{"n_layer": 10, "d_model": 192, "n_head": 6, "n_kv_head": 6, "head_dim": 32, "d_mlp": 768, "vocab_size": 3543, "activation": "swiglu", "norm": "rmsnorm", "norm_place": "pre", "norm_eps": 1e-05, "positions": "rope", "rope_base": 10000.0, "rope_fraction": 0.5, "qk_norm": true, "attn_scale": 0.296, "bias": "all", "tie_embeddings": "early", "parallel_block": false, "extras": ["some layers without attention", "local attention windows", "shifted keys", "value embeddings", "hashed n-gram embeddings", "an embedding shortcut", "skips across layers", "capped logits"], "init": "normal", "init_std_qkv": 0.018, "init_std_o": 0.00403, "init_std_up": 0.018, "init_std_down": 0.00403, "optimizer": "muon_variant", "lr": 0.00439, "lr_mult_o": 1.14, "beta1": 0.95, "lr_head": 0.00869, "grad_clip": 2.0, "warmup_steps": 104, "schedule": "wsd", "decay_fraction": 1.0, "decay_shape": "linear", "final_lr_fraction": 0.1, "batch_tokens": [16384, 32768, 49152], "seq_len": 384, "doc_mask": true, "train_tokens": 206300000, "steps": 6752, "dataset": "wikipedia_en"}
Each number is 500 + 40 x the weight over its row's rms, rounded and kept within 0 to 999. Layers, rows and columns count from 0. Numbers have three digits each. The size before them is the row's rms in percent of the matrix's.

# gate: layer 3 MLP gate, 768x192, rms 0.259, rows 553-638, columns 48-95
# up: layer 3 MLP up, 768x192, rms 0.276, rows 553-638, columns 48-95
# down: layer 3 MLP down (transposed), 768x192, rms 0.259, rows 553-637, columns 48-95
gate553 105:487514484507478482442585539525511506524568554560437477512456488456518461467449520465449547507560534473450517535528464515514510520478539537474537
up553 097:445486470556501513509522465449516537496539539471566483495509483532441454525489470511520494499432565550539578479471491484523497473527470431418495
down553 099:540526481530423517477454548475494548464503542535526501454572480535487468413544552590552541517539482542474437492540537492567481521483481522535484
gate554 098:462493551482467524434449558479481470527459487474400497524448478478456496449472514478498512485487507550503476484509527480506501522466565558557513
up554 096:481501517471550492526460504538434505465504458458472485509518503435526509576505509461577504497508514470473511529543470437478469537494530563485505
down554 096:508470469430492565477583528442540547474461402478562529515535543525470529494539511548425483499482498546479522486520496560572489527573410524469526
gate555 090:513541573473513540460434559483433498507583576487481414527526509474464519499511452458529467522433540494501503531530508430544567539504480546550456
up555 094:508524510545542503456473488519444497510509563471475489508457533463462551420468452545465483589451566516508512496527481517477476540544515520568473
down555 091:463510472476415477494510489465542470485471479550472484456486507496482464499519517397560503485577493543505551582489453569519513526494445489505529
gate556 099:571460463524540418516542571480443504520447504450490482537392457484586484449500497445446462504430561484408570451486474517533516480545521488513479
up556 104:466497468508516540500476524500440484562495482570466512511523534491495489469546447494543503456497523408543494544439535484486499505500503564546520
down556 095:529426535529548478512474484486439503483545512417390531476446475512463516502471523517527590505450464459502568489451514463491504552517507547478503
gate557 095:480465512450557459499607486489467484520493473434573459580535456537482465428500508486508560503533585545543556527506498479506539503623466505545500
up557 093:486536521533485538453429545496494517466416447482457512509464453463509409564556496472484520536558510562454494513472464500470510492585493553543490
down557 097:443469475439493470525526533519504547503515532528435590516503524479585541491515535491568444533444504497509522450430579519483508481373527483456465
gate558 101:504487526504533520506534481458479533408494517497478509513479483447520503530539467488499576480535598467444499497486497448488494553549512507461538
up558 101:461477525485465507555531471520557583493502532495464529482497483440516522497456440452485557471499567471468467510425517513419563517502571531460454
down558 103:469452484505449439546463520521488500480442405522577525534483400483515564534460538587534560504548527504488477539502458543550482527593526508477567
gate559 104:420475500569560485498529504525447526535499554527463468619490474481549512448437469539587467541494508428537481534523497503514478501546484457476514
up559 092:453409455436477435544537551497547562434524494468520474509559510487558538459513476556541453456565498501532515456562450443572481505514418514458487
down559 095:548515522528514583482485504478442501548537472513573480500424473496492472501549588441545511564501535454534455505528497522527586470578500495527463
gate560 102:459471524454440511473498563512550484446431540614516540515566529516555472520518504513554529517458568517501533435496498511453484420483591544468468
up560 099:479545450526537445536497433524501526483498470477494516499523452475484477496602574578478476451502507475497518385564525531543475445396466488471489
down560 100:470535560405545517513438490503477503447583422513487540509507514573509586549481501521541538445484561460561535484488556505483547524427495524478520
gate561 098:468489514486494446463528413540488509560501563524536438497530456465457451556555498468524433469521540571474562485528436499416496518494533489534509
up561 098:499566478477501440429495480487445562566510534502518507559546498451494447501532493446495515470424475475466496516527481496483561507542570486545437
down561 092:543492493530502580455418445482493455491439447560501523456445508533510558465474483509560504472531516494518442504459465471491533505530429475525469
gate562 103:456557458450484514471552532499511539509462515482474457560490467554472529553484487488469553452542512568516529549459493466506456461477463500495532
up562 104:469598480530441507441540448455578539495481535503526447476507452457486504550526514475530503482482589446489432535503528529491481519449423488520469
down562 106:464448461558509447493459447513472541480534464540438504484515556521491525542442432450433581510503612475528489512449570494475537518529470532528551
gate563 101:574519530449567543506550490524483541456486562458371431494497442475471499590556539496487558464450488523439529520497436493502493456525471432489456
up563 100:488481463577458499525532482508499544488497529512586534479427562454510504519414491530513501487496520514474556466476570519458524496511516511553453
down563 103:496553496469529513508472494560482634525507505612459579576508461486539482452531430579514506496506513534519471540428487448492546373516496528581531
gate564 097:456488478512586506387594477597504421554521535549490543539450544479502476394476487613424557569498494494499490546525443532513545530529470562492544
up564 098:524540558480461510493492480460551490530547448534543557531531443547527438527510454540525537449460506566510544517522489508525476521533448465486568
down564 098:533484473518478590450427512505468495489542462563505474516567497547490532468436487520453520535543454468527460510530524523477527555515453537550455
gate565 093:512462554489439499457508514427479508454486470502518469455524476495508466514512483454524450464519456529550458461519526496588538479487569462491441
up565 092:487517545515438507507420491490523501446462492522535508436595498478561478492512523477498476404497432556556510467540563526509519465514555478537499
down565 084:516462434507454443497561437507512410551418493535483505484465493543533444535524519501546489489583560478463473514528513568410507531555437456466514
gate566 097:547507516452514480513489534528455473471455484503468490534473457527465508511566441467558482538419542469484458547561477517554501556521543558508497
up566 100:479542453467449472439490471476464492480500495496499471476429457543462492533505436488491515486473392438510462577520483536465550505511477515554484
down566 102:433520536485532476545562469468536508417497500531511434481498502438474579549534495499488474516513469549510537513528473537458454509566502466497486
gate567 106:464481503536518450527531547497500518547521463457524565510502526572457429527479464464487519512520490574540439521458601569505523477452470435593491
up567 101:457496527519462499494473504443474558481479447581524495449543464490490476483463486484517444529506439509548430481570515510522525569569491474469492
down567 103:469492540514486415453564414480505464508438434437514551495502456477496484456494495523486452559500515492528510511528474522478515467453484441449494
gate568 099:449547504545536572502531476538570524495447513512495497441532539558450547514474441527522448464451499460490489446503441491492502472454569484483484
up568 096:419469517464472524474501535476490449496510511483498535508503505515485483441514511507537434432517492466540527508502512507521516449527426511584532
down568 099:468491514488557534523558515484487512497539422508561459540481511433534511498488470515460490499519473520412517553547517453567512465540480506594454
gate569 107:523510504473492447417488536456509539570474533477488473505487505433411529458508513520513539463557474596524517505500535443479531500558525488512482
up569 104:510446536432487509517488487472509479533559469514536454505478477529501506547447452473442457531511497449490490561556512471509570525537471547450483
down569 104:454495519488549515493490511531516493519552478482507484536550548564516476514465509459431588500455441482546482458534564493469483495525478408439510
gate570 093:516528580449495445508494537571493452520541547442425498482499533471553570522491494504482452472443483483557480513430523460470488503404520520527492
up570 096:434504577453517480540536472588439563550555438520483486468457536482569476540494489549545565501500534517490540612535559515478515496513488472489507
down570 098:433480504435468493576583570499424530445519458559530520503493538521499428549484409482422410527508536610483554524502501485464467515475452514558535
gate571 108:490439428408446470537477451523602503503486458555469594456522482532540431487476527529534494456462507484534496507567489534533489419394489520555527
up571 103:486569559503424582466547478505483519472564553567559518536429544487494512469515495568506575493459516453462496393494467513508508460540455484466477
down571 108:465466527501527529519533505514492516524536451414533471505440534499522561492498474605460495469465498476405493538419492397607500476488525488472518
gate572 103:504485481449427492461533522520511429515429523547490518476504533509559524516504572549455495506509378511606496457520552460536512530494545493468503
up572 101:486499482521529506462557533466492518443498562421547515545507534566512491507423501515521548419495424472495439517456558466562527513551497493545476
down572 107:565463541555520448470480503459530473465549491555575465567556507451532510464486603467489470492540400517495513464502527450505566526467528532552540
gate573 101:514478459570460546547460520482474567503534486463475540557546500575538520543606528481437469494533524491491457504455491490483448529422494518531485
up573 100:457545533464497555437513537431521505455503525534529457513496518578523451449438503550475471518559432527457511513510487543520471431468482443462492
down573 097:508531500520492456527549534534498563520460470572503467502517403492505478468462538509469523455506513501505462506533459539516551528518427505538474
gate574 104:494564525507528528530471542527477503497554472539526525578478539522408557515436496487492499501549507496579477468556477467444482502580531506529512
up574 110:542535534486494483540435531532495447513522511549527494546471549482444526529515486537511512526538561467559545458555553448535514492436534498482534
down574 103:574506524524460525491520449467493419514446488522538552464509516508501552476402465452573488523531520472466497571506535477610520438557500512533507
gate575 105:555517552498456505473494488482508486518477541505490556562517515467548539503580435523502475433465480442551526479542492497536438522459526544494490
up575 102:479471457462524549493473553529450532473503485416456512561528549458485543435538497522489531490525504640523482444506519488466443519449497446536512
down575 106:500481526566489539479500539525450507504563456541564444534514589447505450514528501558540403477477506495476494514454501506505512464497473470466529
gate576 105:508564464409509524475439453533458475482444465474498457488507534501528597502469565471497542448456421497451505496468521542535466502501502524552594
up576 104:506434498521538495511501524511486580478515483596469460492550531562485476523485509449409409439432513526418469543535569497517437500473506445444488
down576 098:490510459516522427537556482539506504448483587444499514550471467468477518471455503510459513545436555510550447502510458601502580445485444499548490
gate577 098:461549470512462525423480532551464554497468555497496480475552471507553511500468516500490491431462520493509473523512477450500534533496551529561535
up577 097:476431509488487487486512429539516483484554506541510505567427469494496527457530499545495505588484488469476541511531524475554545443481507548446473
down577 098:462443498474468463522538448469481535487558577557449516484486500497561566470488460478433510482475503604519445587495567560413458447489517530520455
gate578 095:469471501499535452477520512486472545486519468501488464430502550454441518428471487513444462513452471488553479501493485517429436431483437502527525
up578 100:490513517547460444461405519450524512506519541530551482487493434489496499491484502472507610463510433480451437486476492507495538534525522444443547
down578 100:467438423449506537540462440513543474477410534543519488459489452478476553484498514519526539487475489499462458494491519504489482630530480422445453
gate579 094:507487553548532489435464515436510524408552459495500431543513488568492463462431504423470508499516514555525509561509512394483544492480482461506433
up579 097:531580517471516495567532530517462487526550514486514462526500550494500491410446531497490558564455497512535548487489534533497497531489493500487527
down579 094:500469513491494505479425474500467562509493505439553479455457568462480439475517556456513529503461492461457526472470453463435554461478527527527507
gate580 099:408535562453556534479428550499608508476493518490508534515551505487454493507522523491506495495477515483496519467512509398441549574477428539513592
up580 109:540505529508432465539521485441423496548461496488521509436527474494529507507522517543453478542473488612388538533484496465521552524508526476494503
down580 106:557552472499490557512491485573443491478479518551498503515499477472574521486520439470572496479556478508487488547524510520517546421498519470569485
gate581 099:512535511513536539542535540485550502516451477518554436523501457525504562488468488476455464534530478528571490452545527484508506519521472597550467
up581 092:487515512477519493470489467525428493521557468511467554494454435521477526514478554489480473484529531495466406496477452456507511483460492445474509
down581 098:488484574503493476483473535505507438450504554529523531427509431444500497511544470569418437564515494481529582539477468440468520561442536474569510
gate582 096:502477534519518527539546486480468520469496513449496494447449542540443525562475543530460518456454431467453523496441500465513512517440566485565436
up582 097:485508483482469556555569469464463515457493444514510504563523487555492431486537526502514493497542543500512497503575461489542568422497473508398464
down582 098:439514436445540479541522509557507507523443503557467479486487491435451445506527531502452530484449493538510512522547565564552490524513514494491406
gate583 101:529502518494518444576457471491530476518509470514490539513531473497552516435469512478481426542555480501487455471504454549498500491474555449572554
up583 102:437499480464437477572537556474474507530461471480574577503489523475462562466497543558466536532518498492591486531456503536524542566418461473487443
down583 103:547456516534530489518510536559492527466493505565497485496609479457504483480522520545547450445500486502537519567449456515504469530412531511439565
gate584 099:470563523474510463588524492462490515447540421462473561459496483526498526457528526476383515514462483493520522479512489523507532490532535565477446
up584 103:453570538476524504506477583510444520481532440523529522485527496499521521494511472483457523461519457451521546491502478506511574509498449530486557
down584 096:543500475504473529426585515452528491572512406426483560502505570510540513551530510455553475472505495445459511499484494490437492484454492447580541
gate585 101:464471572424511462518441484541506561536511567503565485494488477551568527528497446508485499497528474460545534581540479494535517450599531408538492
up585 100:494399459481611558474522483440474480495508545481569538490464469534499498559451428483477513455528495525540467557470510514493452475536488505508544
down585 097:556514508485456489486490431477538501529498519537510458460452554492455450516518397519503474558491494460410501535540455513472540529524514492500428
gate586 100:461538525544485504537562470440519504503507524522509507486445494566426489528505460483451420545543476538517455497508479527605459434488556506441528
up586 097:516607495472591524504507487482435497570535495555453543532452480473441502460505443533495505519537460479493443467461555470465481528457488468503508
down586 100:456473496531515515525548480481556593526465442507560452526516500529509468567452542392464516427404533414540468533487545486469472490465521608470539
gate587 108:423524498508544526529593514508496506654453483510547494515449561519501485515478496616468535526509443529458550597535436497462516518516495532466540
up587 104:500518488500485477535483521464543566535497463489553542530593496580567619447510519539515462520419428556585570473553536421492502499557501554560524
down587 103:554526514483537462502462491512430440448501476550522457587502480505454498526493549458561500503496503619510452496473496499494530530539414566495514
gate588 095:540481546484469479484537564456446564493478456538516542494551553469497470493511511555484518515455455496539463467549520465478417470501526500416455
up588 093:441588540533458523533537475448513535527522482559453481455477508464444487478464502543454422530528446478482436538441505517425500519470478542375440
down588 092:492399477469481516495411516458560484587472531505458445473422488460550503481479517495541546559551517488445562535475487474483533545532457507523574
gate589 099:458499487512509535489518510421446568564519482573552533541529533446496482503554465491494504500495489479443454505431492549524449554477604488491530
up589 101:550541537519439524495503474504524494591478470565423443452499494440543473506557519506538525500495501533400517437536463472494478487429482533567499
down589 103:442528455537483482492482541522533442506509507476460540462437568461449469538487532419508487469457538510531463456572549529523461455449512446452496
gate590 098:485591522555524540463495571566494461370500490470459491545578509520431536558501489544481504504460441506531474469495523533514492487498521490470444
up590 100:359516581505495558554459492484469507489441556480583458459462461565465564548467456529551493473557530552525483524550546500539464546511446507432470
down590 097:500555586517496520472467471477475474453522453520508446497513483504490422440563488505543517487458541536512496469467534504482493504474487484495489
gate591 102:517537496475555476524498592513548456543510498540422395491477532479498506487555563506484470482501510526514560513509478511535511531524551495450456
up591 097:422513540455524475432531521508530551492428539490489505415535519510543444458509565475500586512476545524485488493459442493474511530562493545508477
down591 098:465494534524462512561495461573513504541526440503541531605525462487494535447462540515503489477496459487406544460482496464519464480445463470507496
gate592 097:520466518543547483464477426483487500475515460494453470472565519483542502518451514487461503486563499488426530580452465524528458499528484528507465
up592 101:545493479490523501431543493511519478500601494595565590563441522551443493491491513495482572491558557523512515473499479552537487513456451443483423
down592 100:486427456535469485467452472558484460536415445456549486505548429448456482480463525516522513427490494492481467536571475498599489421512523506499500
gate593 111:510582489511528499455490536502484492597527496438506471478498494569504535479441429472537503495443401491502499470476512521490516528485446499519446
up593 111:518523475479472497482539441417546501520516517501489441510539520541494496476521517487533497495431438495481484538493487452495558452559444523468535
down593 101:537451460511428443515467477416513471539523491478550504458513481551514530497499493446541530525472462542506516519491529514546530527496534485472449
gate594 106:541457471507530530468483513597460518490536540512515480519529547475567460507458459414481555483514446507507456447493595487507526502543502512423515
up594 099:523510523517515486545478502498472507497508584526500503573514532512537467507495458521472494488490476480424526430475451424429527493520510459400466
down594 104:488519470493509541472459435473439403467459493576500522456551526491508496529469460504490504529535456491463554492528505464461519496479472512482616
gate595 101:459521478485471588414505540467476571520548514463475473497478520575452491494551533500499406520494497441593511443517501501480433557551502484430548
up595 095:515469560500536485516477516464433445501503489554483591531476529497456478491418512624487558421512579552482523552508536503431567451503486615519443
down595 098:522515567520466484500530489529508466507539487523540521495463527419479531540529591532502497556489479562443540520574490502483494470509573528518458
gate596 095:550499530539447560563488372516454513435461541475551514462509498470502466482499501505431522562424590458461492509538497519507519486450491492414502
up596 094:523502506528477478521525634508520543542521453453481486536545506479519459497531516495472404468487493459433522548475532518523498483453482512547484
down596 097:515575475482481461533566556465509512540524487548455516538481515457518447443490458452537486416519515496496488506459422475454520440500447520470465
gate597 104:570490455518504551390424483515476462567471573507526472466412494442402443444519465559548531537510521491529530529457491524479542556526496446461508
up597 098:483489486564539569443439495531462476511450546516445500504439519457500551464486479569473509493528519514516477485485501536484449624424429431481521
down597 096:452583480514456420451541467466479516482544518425511540495547470476487509485497536460441466472488458504451510569582484495500507494524578514560516
gate598 103:558488557454484516495524533489547525487455545512452473533449504450520536497469467498466508476574445591484567494481485504500493504584541478430509
up598 100:519496522487511524436471520552505464566513513478446503475561570529530526484454502501499515525458556505546433453492495438464456487526505514535553
down598 099:415532511478475484511501530543501503507546514504439498549535437466497478516509476444499546459491534470492478506408530424464487478431470502469456
gate599 096:505500504492571490517493482416415500480524525497495549511521532520451511501528441556486520366465552469505548529486526476562541527509522491521442
up599 095:472524509494520466515556475522517514485495478544436495499498509554481539561537452527491508510534465507590439534506511519486466531521508471419471
down599 102:554448544532512476507522392536505523478536444515484550446500499518468567452524503473536501527492479548508522488517451454494544537555517540469471
gate600 103:504513486462527435465495525472446472517383493484544545486474510499521422499428451514509419456503458511572550502469455481511503475549493504468528
up600 101:495492571542453502474562522483510453494556476519464461528497482453428483476502611604485535544463523472570487453537553460494525605511455466472567
down600 100:539514516519537505477464480527519506437481495519525500463556461613489510475498499465429478464520475551563539544487435479417531424577556449493497
gate601 085:490532509504510476493496459490478559543498534474474504495545508561491567537526393493447508436544519466521520538514544493504475402600523513509435
up601 090:567533523412545567534444450470542534506456556505517464511475563533461487553474579568493559496493427439563512517463560517522496379496496525546531
down601 092:490508461585506521465508545480475438551455431485528564421521432448508525505439524525476401506500563478524493581569443509483550492425513522430487
gate602 104:437549528509564444536416577546420523505510559481497466535464574419543401519551516495501510497435569519552510496491533445510501467457534477451467
up602 111:472532503501503444432444546538446521439497539517495455544500483465590430490542501503562513432514478483481508461530565517514554493512455555513506
down602 108:464529467551557477481499468548519495473487544529544437553496550504475449549538495467548559509495505448507546508562462531429514579509491495525515
gate603 102:567484445521530499465549555496538542519460441507527489537416506556520564510438481456469512469506534534566450472494428494539437481538474517485497
up603 096:451500503459455486465480537482501567470519504460516452435505490538573517463456509516476434442456555565541564436477466495462484486503536497496458
down603 099:427547535577510480481497524520439550491548570501559463449481474585495468496516505554509505538500494426470518468442415458502454504442484472524502
gate604 106:449499506473578457558500508518496501580481465480482522574423489473515431463531437463500495453450556539491508492398548575452441518511523534522475
up604 102:550452437483533533519583493480485554489551459482502492498498514568593475440459469538433390574479517531505425516528491555483447485490552504513468
down604 100:555518408450458541486527569513496545499464464558455457514497526514520499453487501544466500502523456508522452484476500517463428491493496548528474
gate605 098:513481495438565589521447503568516557478467603567570544524485484468497445485500557543521482554445519490522439494535512502510468484495504489506429
up605 102:496514518442512525435436548450469409489496486525506477583567497502517522568541456492550515468575459474502467523483443491475545506509564565483455
down605 099:449442540484587525583489456456502450599558546540495520493485555544498602589526573552495464445438539479468492525495494454552428474515450453524529
gate606 108:594411481474551500478566495534491501601531583568441426511512502487528445450523490508536429448424486524512494490452469407399528471395557485498544
up606 105:448572507458493529497552505490528491549447444520513534456504473430471518468475556437527519515503488489467511448557506464566435476570433454479508
down606 103:449500463418585552550459528513476486496462522527526540513508488460529522518533527428511475559517462573518492499513470486483432485503515458504468
gate607 104:507581487556604450498465517512474499447439498490537450444507522505481464551507493598474426416486475435541469498555484491470469476477445478475502
up607 104:554468526537443515500512433491496535569483500511516540499517553477539476558495483433487494495493496497495560575484474476517455487545408527450469
down607 103:492596446500497482538496513485403524602462522561432489576460486554455542497447554508493515510487473484521471497497432503506553544561473485494479
gate608 095:485518542529581499493489515491462537480494527483525496552486471535509455497497522542559479587456433482534507556500485524456486600500568581464454
up608 094:468429493466565474605500518471449469506515523506539476470451497482510490443531561489516483562519495565452486490468572500497452524489486582482483
down608 093:560487424531502489508501564455407494539480446535457505571498449572523508487431468526494420507613483404498531494546562490538483483517552477516525
gate609 101:520574489587493503465492515446551501583468541495512454502530510440481411493420560557544545450532566548530531531501503469471509530474472519466544
up609 094:527475471488547547499489543505578498492430557533522484443478477509461449549494529549467550512471477531523421483532489502502500520606573420509472
down609 098:551470476525538513453488486527555478457546466555527535517452498458577523522463472491568507478434479535469488436466533421534520526492505510459588
gate610 099:471541459474522498479546440484483515487474473572446468484521558470466533591520468538471474478499472529463504542451432550554451500492528480446483
up610 100:464548448510554545544479451508580493539502546501504515464513510466463565474459499497484513558482497458514504396426561473448490505464452401529574
down610 103:515517524542435477603473534547511579492578466506448515578546522444514494474533507522489500514483478483507430503516428473454520498444515519451551
gate611 100:513452506483496516472497459476426536504489471584541421530578502395473486418530443477478510483501483496557536452478492449490505483501497505456479
up611 103:417459401493483496492552481455478485440445481505518540560545488485504513495469427508443442540522494495488431365469514515472513539544502476532504
down611 101:525436526521436558540442520422479527480421479520544558427525500515486517483496492499534612499514524480477527494477437481511529502556472540515538
gate612 098:520492476487476462472501528464479540559482462555549479482515495506483477512460525486490493423510426466549428532499491536482525494505537494543520
up612 103:525527518469545459501486574465424533469486445549533542488470540514482457513558521499478438490534472472467486512515462383467506422411449486482568
down612 101:513498483523533523484590425418466474492547505511490561478471551508531423462432524522494471570520418467503429567525566525519577542524482521455484
gate613 107:515468556455519508529508572517484507508507561508467489491468536458509512538365506511554492467505490511539485512505503452515478495495472414519470
up613 102:492477412470465469480450474474505522512540562514473512489497451445446487428528476519525569508477536545518498488502464475486553500529507475469497
down613 103:492469504478544545516545530417440478488475446494443425533544416489413508495470542552440577539535544498503503461470530482570480423526558484550503
gate614 100:546518597460485504523508530459551391438582542537536468489492429452498490489526522526523537477381478476534528489482492447446543511568430494421508
up614 101:474458431547555574498466481504435554519466478462451530444463529511531503492499486439564414464514480527469486517500486515491451544530573484626498
down614 101:529432550594479484528381505487548541481520537514498403519516411512476498451507466476511489474450443527491449552502508489507491436503487430479512
gate615 098:436511469521474464490544496527531521499516487456521567531593530414500461495485454568501567584472485471473481510535493444394488495513492402447467
up615 112:482518479524492503500534474515472528545546469467493503491500500426498558555507549483498498578536472508417505465505534456463426458464468444410474
down615 103:499511472507441530524556427460463528458500494501527543551478506510581518468532451421587453523531482535560547496514546532453543497520554489512504
gate616 101:527563509462506420509531515471494455506463447519567512556481499475528519480425530477490501444477453431502447585476476455456529513547548466530498
up616 099:474532495473510478441513494516431488468448490491567545513496526538567487462419493487487570532484473514487508531552487473508536494526518440461507
down616 101:552513458496528444476466513454455513498487504509556517529464500506566464516513528405463518483505482415510526477514521501475525499519566466472510
gate617 105:455516481437383555457486496483476423534485461424523472433505487507492456512555543451490512454504511485489506475524505544594495446479523471489536
up617 113:541562436502507475478482496493534519513512548463517473503524462493505455511464479535452479547499536501460536471539455494469486520493460555525478
down617 106:491554584538470510509487530481493609465453485456566545428572475510492497564473456472446521541528483469362470498566473486575461469465474526480513
gate618 099:457545482494517474524540488495477543530446498475526475534443517549574506569496522497475514492494479543503442509445561471515503526522449496473476
up618 109:433591461538486415530481539488474523494465491511455489514448529506495483506545512453439448549485533522478523437487564522539494516527462577494531
down618 104:451550461464518398488462420415490535505553508569516489464562477525524476549571470494476432521470481449507522429491497504485575446506542524570458
gate619 101:490457556518477526509552460558465508512499476442455470521562504580513420394478517438541477482485543541533554478494516553523510510480512478588544
up619 100:493473492496523556531435460459442537524495560517598538497523490445468513504509457476448485485480502516497354502497482506410546551452460515482510
down619 100:577506504417460453469488430513541498504552546457480521591472460472481562524527538493499563526506519494480455595423526474474470587537495476484460
gate620 105:473479540492493494469541546469395536483455634545482504415498440468483433448438472491449500490559496479532517488578536509499490564515500509514532
up620 100:550528448505495472554481464479446501497491515484542473482431510596486526552523477484435510488504475515487535475503639434469467482477492556513534
down620 104:484461569425517528521507577466475490534560484458512518528476482538481491478499454565504521578482451399581492489468508523490435453581547442475479
gate621 093:510466529499543543512509473492568475534497571560533534571474509481496489585515564495423467469482618508442436520455546473546594481522375536480486
up621 101:494438587487451476518499523537532489583502513514486451566557479447464596538481489442482485493448473529501513499584515496515549573511543484486552
down621 099:528466513496527426555492492425532493511509535525530431579500572550507485571519426465458518521516561512488521502521465515521514530547412472464483
gate622 098:440528508454550394435503500470510473434520556461427529474454473490500490499481499542498481517516481515448458496532489503540495497435523493505477
up622 099:527461468516546476600445512513532432543527448531518514513487506432489472459513492541460534525529476535580544512597508574579558537536470558440548
down622 099:560466588475509528465585494576488506539535496530514532396531453596493524484500529503555510473551526496472448511508478562597468468521496509500488
gate623 100:556528559515508470562460523493481505536509514509582481505480512535527550489499503470441526452516510538554559524506492517478553466623504484513514
up623 099:447521499459514459529582429491521522567481451505488530540497522505469534486609496501536448487443510534481529486483491516593473516545493517425460
down623 100:465500440502481535516528461493465548546497552445511504468461425463472524478498542502485457539506530467538468484494507501563526514495503537504468
gate624 103:453511529438474542575532557494427476513494544458500501506497473526541413515469498460420490541427474448489489558513532553521547594468539524447402
up624 099:540457490460512551504479473521428504521436508470493415498501487437501422553472465480479458544462515528516469536516496441515558513473497456503490
down624 102:485503506463459453453597537563457479569527428428503478507459434472508456527528490506499471551472572482435486525496475501545556508522551507474477
gate625 094:506496552503428521491500530513530438556545509501520493526478458438490492458457559547464394492465448495508497497471534541479524586534504525512509
up625 091:499474447552549471471497464555458441430584491518458510490513444542627526464516471579498455521515480467470473408443558537524491605530529532509434
down625 099:532519358525523601467514535485509471443505436480459536441468508433529576497528455477504470452463511487524488522485536486515524430457493523545483
gate626 102:517506512517551540534553510470459535500461482489430552510454462411492421493544509490472484467480556504482495571489509478501529513456475480474539
up626 100:482462509447486417508466457442504448524475510479511516491525507526454511547586532464542471471541473462530542557451439562532561461579524480463457
down626 103:467522515452472459581486551516562444470507511520515464498512489513392480467483611575482577482505514440475503485423506515540509482511439497433514
gate627 097:517453544475497543503508544451517484503505526501428529507516514556484499474564552514544453537556582524468502450547520446586528570536502522488456
up627 093:552485463487534511520507468461509517517498466495519558469390460485557495514499524524439559487511538444564432581481488563490464539467573499533551
down627 100:504597506501569593531503537477466568459471559520508549457528502468515502492472531539475460479398570477514526488469536485472517485510516477496475
gate628 094:433508455531468477461453501563463508451539495530514510529485525523474366424482460528473438496501453503452543576582479516525496557516497561515575
up628 093:507421464537532520518482489517511513491497533404574575529493479562510576498518492504437540530559558496518451448503407462463507493492511448471592
down628 100:466508524590556537481526440547473476531481549467471466472514507525461507571509494557489444509510507550519494397485541509521477479432487544541555
gate629 097:478433523524528504442487429520543463537484481544546532478479514502545454509495464480447466511471554467504488517520425515552503421473523494497501
up629 097:480508514508529571502545489478500466475480493459450470478506533487501507512486467557536506462483460507560567434477485523535511510516522474530545
down629 101:470521423453533565521489552525546495494578475476537508500465567498550437431501433504455516452534491465460534530548512512575541470471547515506550
gate630 098:429554484565531546523478442466449526511561482530523506474565449525460573512512473539495493493464550497459479438538505531561403504525472461553570
up630 101:451539490536437469516489488509459558455547495459465566439520528480426535504547492535451527561419556493526476515452471477471495558533449501510481
down630 098:474494536472417515460553412485499493472483512485500530491485420531549474487472530510502498496519545504479474520455510484498512547513438489505558
gate631 102:503421564519498476522510461567475481504527463521510476486460498442436514488500493523488569511533553524497571506473568508502590449493586442492546
up631 102:518465469459478546451527502467452494539427420445461464439568482446502448458470455574468477452471511529532456510494466564488480499566549426456503
down631 104:517473559435477521486538511558487484508495503444476515468483436472516551513550454522558609448516512480554498473549536457501507442569553562505499
gate632 096:518523483496537495487553512497515489511441502487509479499532473595497547489522467531519542504464509465504466508549508502500528502523479531478490
up632 085:488465527479486500570473466472464525481447472506499433580446450432502566525507506500491536523501411508517526434510527463513510467474515474491427
down632 095:485493473450492466459507417522461559490486459513512418514516467451460526492507520461405444505520488544536477464553577500500525488517499520446503
gate633 105:444534500487473520537483541475529573479487494595398435473490485436494424495471583527556560431564526467530504508455516454457471442466496437465608
up633 101:452528521534462455455523499475531431554619534510518575485551553478461507517546483492522474461519512488515499453447558552577481518540464492545509
down633 107:510465559514493493538498477515530530560543482413452506481511447501464550547500493549470535501482454487470502448469546492462469511528529461516496
gate634 096:514497456445487522489503562527523411448534531476503467508503524522509495480467479470518481461409524471530523564467522507499449502491544496412537
up634 100:476472433489481525472467491502473479481473585505462497504530508568443578553534458452537492492443561503455481487515483484537476486468489516438498
down634 100:570437532515406581446475505429544478556506533494490440491466528497491511514524535547503522449479473561448513448511496442526507496494448525522486
gate635 099:517490478478523503519491520514419505503402617516553560393526517501501521508526461504503522523522506548503541517506504523496511455502427532573563
up635 098:519609453432453542459479501470501516497478509500537482468536464509563472497474502525521540482527521526485525450453446457541513551465467466491525
down635 100:505589556519466483475522502470496497496461553473532475448464437535532442549506501514510539469505531524476508489410580564503520529466484523523531
gate636 101:465423425443495495486505563528511518491541435566544551503489477533500562409496483533500498495555491476463486496538494524366511506500457570433451
up636 104:492426470499515450463537451571444487552500485471489455555500528414434508502452419575495495454532540513499564519514453517450508515558505480561432
down636 103:441532434537466441460495540495516510501528479511515540646508469534477532491494421485451557540489442513534478492565509469457620504528511592492509
gate637 102:466463508474500593468531510537427464575484459550512431458501515503510564492550514484485513493554454515442501503515450509454511435493448549552550
up637 098:446541463494499510486485481500480480405496519468452471468464513511439542518539495527520567526495497390565483486496545441481536485545520443469490
down637 100:532552469508502482523536476536536484495488552482486508541487457508514461498541493491534358508552453527552495512495551535525515563585521472478514
gate638 099:476470429485549526532504571472506499520481505481478554480491508533519460534538547524467496494457583428519580509480471463472523547490507522427540
up638 096:477529485481492527489511480434556510598516500491480573453516463424511509569493569427437550523544504514454461486401492490484519480453537440498489